Weights of a small GPT-style language model, trained from scratch on English Wikipedia.
Size: width 192, 12 heads of 32, 7.43M parameters.
Training: a variant of SOAP for these matrices, 188M tokens, 5741 steps.
Each number is 200 + 40 x the weight over its row's rms, rounded and kept within 0 to 999. Layers, rows and columns count from 0. The size before them is the row's rms in percent of the matrix's.

# layer 9 MLP up, 768x192, rms 0.126, rows 145-178, columns 0-95
098,218,198,191,161,245,200,238,253,152,225,156,195,183,185,281,164,159,164,213,162,220,232,218,194,194,175,186,169,201,248,216,133,209,122,196,185,159,245,185,241,284,200,198,168,213,189,306,197,192,220,202,166,192,248,190,184,205,207,107,199,158,214,167,229,219,216,206,199,212,218,181,190,184,190,243,214,213,203,177,152,214,140,197,118,175,166,202,154,231,301,241,176,230,170,164,206
093,164,226,221,185,120,151,179,194,124,211,240,126,185,228,259,174,190,221,166,190,203,263,218,150,158,174,198,228,155,328,199,258,193,257,199,156,193,160,232,153,188,163,222,247,216,212,206,208,198,190,216,180,247,187,237,176,221,163,162,256,196,135,276,279,166,242,167,223,144,185,217,276,237,197,229,237,152,186,203,186,206,188,210,205,295,142,188,187,191,146,169,197,233,249,170,230
098,192,166,194,182,177,226,190,172,137,180,266,157,187,203,193,218,267,224,140,240,217,199,175,239,218,189,250,190,331,179,252,163,186,173,193,198,233,129,189,206,276,230,196,108,126,188,237,162,148,217,206,204,222,166,224,207,148,255,220,175,224,207,148,151,229,225,232,272,166,162,180,244,185,183,207,202,257,270,235,168,198,203,205,224,242,240,115,239,226,251,207,234,182,237,207,225
102,263,182,166,231,129,188,214,288,152,184,211,193,157,210,196,157,207,156,172,172,214,228,214,254,267,179,203,193,207,247,177,194,189,159,201,180,150,131,215,237,227,177,266,167,251,141,196,239,165,253,170,166,192,133,267,189,230,115,169,143,171,183,256,177,181,195,176,159,215,162,186,203,202,307,216,239,139,189,175,215,170,260,123,249,166,224,191,207,223,222,172,209,180,125,198,220
101,201,176,212,167,193,208,241,126,252,255,159,223,213,271,170,141,164,170,228,122,190,251,162,178,261,199,227,285,175,190,220,224,226,299,269,239,159,201,150,138,219,144,179,183,148,169,208,273,200,250,148,255,176,203,206,221,212,218,247,201,246,186,183,187,207,232,233,198,289,149,191,172,236,214,235,192,286,232,299,240,144,189,215,182,184,235,267,160,214,176,180,197,209,200,208,230
100,155,163,127,283,186,263,221,252,213,241,163,155,243,190,236,189,185,183,168,233,181,182,312,137,265,186,171,201,187,167,290,140,169,193,164,230,178,185,177,228,126,197,136,243,301,210,177,175,180,172,251,130,218,248,208,199,196,201,222,180,173,181,175,191,182,200,181,258,218,177,149,222,178,222,215,228,162,233,200,204,232,282,219,194,182,233,229,193,220,221,173,225,166,221,174,180
096,210,151,198,291,207,239,150,226,185,281,139,207,148,265,176,243,154,250,114,207,219,204,192,222,168,259,171,236,149,178,225,187,210,243,186,168,203,214,236,190,197,216,265,214,195,193,235,179,259,193,175,233,323,119,183,190,129,310,219,244,241,256,184,193,204,249,175,195,217,213,203,175,276,229,172,148,215,185,136,194,255,172,223,212,135,223,189,259,212,290,298,162,239,181,218,171
099,203,168,213,196,170,236,158,263,222,149,196,192,185,125,290,234,274,172,189,201,155,136,210,292,159,186,171,169,186,226,174,194,198,194,177,227,187,144,217,156,192,273,187,180,246,253,192,221,244,151,242,199,257,174,235,157,252,225,186,270,162,183,159,212,236,198,161,199,180,192,213,314,186,221,246,230,172,150,173,235,183,160,198,205,188,285,150,209,96,195,220,286,168,252,178,171
095,235,204,159,159,278,201,231,266,159,183,153,240,164,192,192,227,210,200,223,208,171,154,223,198,273,222,197,188,263,199,182,129,232,171,194,168,254,213,168,184,146,242,259,249,237,235,214,178,224,177,183,192,227,223,255,236,204,240,161,121,230,209,279,259,204,206,187,259,202,173,209,151,214,217,194,200,279,210,143,86,189,237,213,200,144,162,190,174,178,284,164,205,239,222,172,258
100,196,138,190,164,242,166,168,204,201,261,248,194,240,203,153,162,170,205,198,169,205,206,218,175,199,180,120,144,215,247,210,251,209,254,231,216,196,265,240,161,218,235,215,136,192,266,154,134,215,173,290,227,204,173,188,227,204,195,181,281,203,181,202,163,195,203,268,249,210,212,236,197,160,213,177,228,209,228,214,132,216,158,186,209,204,84,227,230,251,190,179,221,229,135,198,206
094,217,170,203,266,221,211,143,131,244,202,260,240,227,163,256,183,172,183,211,228,212,182,236,189,205,153,214,205,227,114,181,234,211,135,156,167,194,213,249,232,111,130,158,170,228,188,243,165,226,165,217,198,191,251,163,254,201,245,235,227,202,245,188,213,184,211,161,114,253,274,235,209,127,211,152,169,183,143,184,168,120,265,226,325,184,222,195,200,262,154,202,230,227,146,295,209
101,209,135,227,180,269,223,243,205,234,201,173,293,247,290,207,224,213,202,166,268,218,200,175,217,207,133,167,186,254,285,207,292,199,218,178,144,264,200,220,192,178,157,227,196,173,59,203,263,237,209,283,188,198,210,141,210,150,177,179,198,221,121,222,148,191,107,274,230,225,139,164,147,136,209,236,167,168,223,125,202,150,258,266,239,227,256,218,206,194,205,170,126,137,194,174,207
103,192,187,247,285,257,195,214,198,181,190,209,263,244,213,206,231,229,123,226,138,127,218,175,144,112,201,217,247,258,226,236,196,178,110,167,235,225,222,103,180,207,211,169,257,104,219,231,140,129,239,267,191,277,238,150,193,155,243,267,237,172,219,119,182,174,244,234,228,208,218,213,176,233,180,277,185,216,185,191,254,222,229,149,212,208,227,141,211,228,130,184,201,216,194,195,250
099,169,197,194,234,169,198,246,182,169,192,179,187,239,171,223,232,120,324,238,198,170,207,245,221,228,283,190,276,165,217,162,252,200,219,189,188,196,218,166,120,277,259,248,197,277,246,181,188,176,198,203,203,182,264,229,220,208,132,167,181,199,174,149,208,230,194,230,262,248,192,240,207,263,172,169,177,248,189,263,202,272,144,247,226,181,213,278,204,240,173,195,181,176,167,229,176
095,135,204,153,218,251,183,205,208,172,247,211,215,219,141,245,150,222,153,198,226,205,170,193,223,215,156,237,210,131,208,223,130,213,136,247,232,294,128,187,170,192,203,238,198,220,219,237,262,204,255,212,177,242,155,184,243,265,208,251,240,238,187,218,217,117,140,195,272,191,271,219,200,222,198,217,187,171,261,171,212,235,252,148,221,126,208,205,223,154,224,164,215,251,233,221,282
104,226,156,191,271,202,140,226,111,199,270,201,234,165,154,156,215,206,241,191,247,256,206,174,242,236,250,213,114,179,211,217,269,199,221,172,244,247,174,186,172,188,254,203,224,286,229,178,230,236,280,191,229,205,190,193,178,183,215,230,137,248,163,209,144,225,223,234,277,135,168,184,238,193,235,210,174,267,120,257,137,278,234,162,219,177,176,181,202,224,238,158,187,174,218,213,290
105,193,225,168,133,183,231,234,170,228,165,249,216,148,126,160,189,124,183,237,224,228,232,240,207,158,156,205,151,195,255,267,192,129,239,137,254,221,253,203,206,171,236,223,220,243,171,235,226,301,232,260,262,215,216,184,214,207,155,146,64,223,165,244,212,205,144,130,249,224,266,230,215,180,189,211,171,185,169,84,175,265,141,172,165,233,145,188,235,211,131,260,225,156,221,197,170
093,156,144,167,227,119,194,255,213,196,191,177,213,223,144,219,216,240,188,188,258,188,215,214,211,258,180,235,239,164,198,246,145,181,185,131,200,285,220,201,190,211,152,241,228,244,184,186,267,232,247,171,135,219,241,126,186,207,248,175,196,207,206,229,271,133,249,284,230,243,158,225,247,153,257,161,161,266,195,222,145,192,227,216,140,322,142,152,232,204,200,186,152,153,187,169,177
095,144,247,182,189,188,161,219,210,131,167,185,191,170,185,160,303,190,242,149,154,191,224,141,241,238,167,249,150,128,218,197,169,180,190,172,234,218,297,153,179,245,267,239,220,175,230,216,189,160,168,202,185,176,139,242,229,171,167,249,158,247,175,162,220,239,197,263,161,222,133,164,113,198,195,179,213,181,203,149,263,227,183,224,189,161,192,227,175,230,194,174,197,215,190,152,256
097,227,192,202,130,207,259,202,215,188,244,214,212,226,151,204,256,173,226,208,247,164,222,172,204,210,301,224,154,226,171,225,231,213,166,149,214,174,192,183,223,252,166,308,187,199,259,155,202,220,174,168,194,95,145,243,241,170,83,173,198,147,213,152,199,155,194,181,207,161,186,261,153,222,251,183,164,185,153,176,200,137,284,195,251,199,166,193,182,174,218,212,196,212,249,240,180
097,267,173,172,164,240,247,205,179,225,191,263,243,289,187,270,144,222,202,219,255,161,239,245,208,228,210,198,160,219,212,199,205,218,204,245,246,185,247,218,233,185,217,181,144,198,191,332,209,194,274,129,277,245,212,264,255,133,214,183,164,239,252,219,213,263,211,191,209,218,226,240,247,193,230,211,233,244,200,205,117,183,184,157,167,192,243,232,239,198,171,164,192,216,155,218,186
102,122,135,161,221,207,228,178,242,243,223,171,156,156,256,242,199,181,261,220,254,239,236,335,197,223,152,197,230,156,212,211,260,135,200,140,163,156,225,246,222,205,213,157,235,226,217,153,189,216,237,209,198,183,163,264,197,214,192,200,187,258,161,167,172,172,190,183,241,141,218,263,205,292,144,237,215,247,245,153,169,187,231,192,172,221,214,189,155,226,206,182,267,184,245,217,262
103,209,171,214,170,179,123,267,193,172,207,258,221,181,182,146,198,113,216,216,185,254,225,234,186,139,194,166,168,277,241,222,164,164,125,180,184,148,229,104,207,183,244,266,188,215,184,201,177,169,187,220,193,235,214,179,153,212,153,230,156,287,235,192,264,172,189,224,224,197,230,157,193,186,192,216,220,188,256,113,245,198,196,189,218,214,289,252,186,196,206,203,188,203,194,117,289
095,163,177,261,211,169,212,203,177,220,180,209,211,151,198,139,172,183,171,188,202,250,229,160,197,145,155,107,158,212,210,182,199,226,197,221,209,218,256,312,143,135,216,238,188,254,193,148,201,243,216,277,218,150,198,260,194,196,217,139,200,185,215,153,200,232,197,183,143,208,209,187,180,181,185,169,234,193,231,167,141,220,148,222,166,197,156,207,96,169,197,219,220,197,212,222,225
099,166,163,233,204,212,292,157,319,140,268,165,189,143,208,244,246,139,181,203,169,217,100,202,226,143,206,259,193,216,148,211,250,271,230,236,233,186,239,244,245,185,198,216,197,165,236,172,80,211,197,79,133,121,208,210,163,133,199,235,179,187,198,208,243,233,211,257,252,224,160,268,222,255,231,170,244,253,212,226,267,222,225,211,289,186,186,180,180,230,225,238,212,193,186,203,181
102,262,184,217,204,167,223,241,185,166,202,246,176,176,137,222,236,120,206,133,165,247,197,198,223,198,237,245,197,166,196,189,208,212,155,131,184,229,232,279,175,229,185,295,139,209,196,232,258,235,155,232,210,162,132,224,149,221,152,169,245,230,155,217,237,202,200,116,195,236,244,208,193,171,232,185,211,163,270,144,204,201,287,114,162,182,220,191,216,180,205,201,144,173,141,256,192
103,197,184,183,178,172,185,112,200,222,188,182,221,182,127,163,138,160,221,263,187,217,241,254,136,218,194,161,171,229,233,236,239,167,208,217,237,228,159,171,225,133,187,132,174,279,241,194,216,122,197,234,297,220,171,185,157,193,130,176,258,193,238,181,187,160,219,207,223,245,200,191,137,251,271,172,166,207,194,252,227,155,157,198,173,166,195,189,170,192,188,197,134,235,214,203,208
102,198,176,219,261,227,170,194,198,184,221,196,240,241,187,208,197,175,204,230,181,179,153,210,160,203,200,220,120,280,162,176,292,226,130,210,180,220,239,194,198,175,184,209,238,152,123,201,93,185,221,219,207,238,187,195,190,222,113,267,177,203,174,240,164,183,198,193,239,231,100,273,218,201,246,218,183,131,222,168,146,249,200,198,256,147,204,265,189,205,266,311,213,221,277,184,193
096,198,196,220,239,190,229,90,198,187,132,180,200,154,296,164,196,203,188,235,205,201,200,137,132,195,200,182,201,176,178,177,204,234,234,201,243,166,218,184,165,135,310,211,225,209,229,214,170,168,199,186,201,185,263,173,142,284,233,212,226,183,234,253,243,180,133,210,253,235,238,179,100,166,212,217,266,263,230,198,111,169,224,198,227,171,239,191,272,142,229,208,194,223,235,191,223
100,186,143,257,182,235,189,193,172,164,213,227,213,210,91,178,160,174,275,248,158,206,168,150,278,230,156,176,159,172,172,253,218,216,182,166,203,215,224,220,196,140,191,160,172,243,203,206,211,208,176,212,186,209,230,246,187,141,158,314,201,177,148,119,229,241,241,246,217,238,222,141,151,277,126,132,147,205,188,216,183,207,194,233,202,188,134,196,194,153,83,241,189,253,234,201,181
095,129,200,163,195,187,160,193,195,167,209,148,232,223,189,233,148,179,248,196,157,159,214,211,183,280,219,201,161,165,158,202,209,194,252,214,184,275,162,212,196,142,211,229,197,310,210,278,302,93,240,229,172,89,114,165,220,199,203,172,229,136,168,146,234,246,190,255,189,206,213,157,163,224,179,184,134,220,205,168,169,184,141,178,206,215,181,217,253,164,157,136,174,128,195,186,163
100,161,209,132,214,140,110,172,195,235,224,252,168,225,153,183,165,180,262,197,220,213,96,259,275,247,193,153,150,151,169,183,196,149,161,241,206,143,157,195,210,313,270,204,83,168,171,256,188,170,195,199,201,215,180,209,197,141,191,221,191,293,243,178,218,234,164,228,196,209,136,212,205,133,232,241,158,213,223,176,219,236,185,226,193,139,196,143,228,202,187,266,241,219,152,201,183
099,211,241,178,199,230,224,217,212,128,199,193,159,210,214,178,216,157,299,220,216,279,168,182,246,163,241,200,199,172,205,145,210,234,217,217,281,171,184,148,241,233,181,212,180,130,202,184,209,247,218,189,17,190,178,148,225,127,114,195,201,239,149,161,273,189,178,235,140,236,190,155,265,274,201,268,236,233,259,145,152,105,191,213,134,182,252,197,167,205,198,217,183,185,220,170,178
105,179,130,173,212,235,193,262,246,163,178,252,248,212,205,165,138,200,167,89,149,96,188,266,264,112,182,301,223,270,161,220,228,301,162,167,158,174,173,201,227,156,204,242,172,152,168,211,196,235,188,207,173,212,194,226,224,182,141,312,182,196,217,121,210,256,230,190,179,204,262,207,180,197,167,171,223,237,196,250,196,164,189,213,165,195,228,274,159,264,183,257,231,170,222,232,268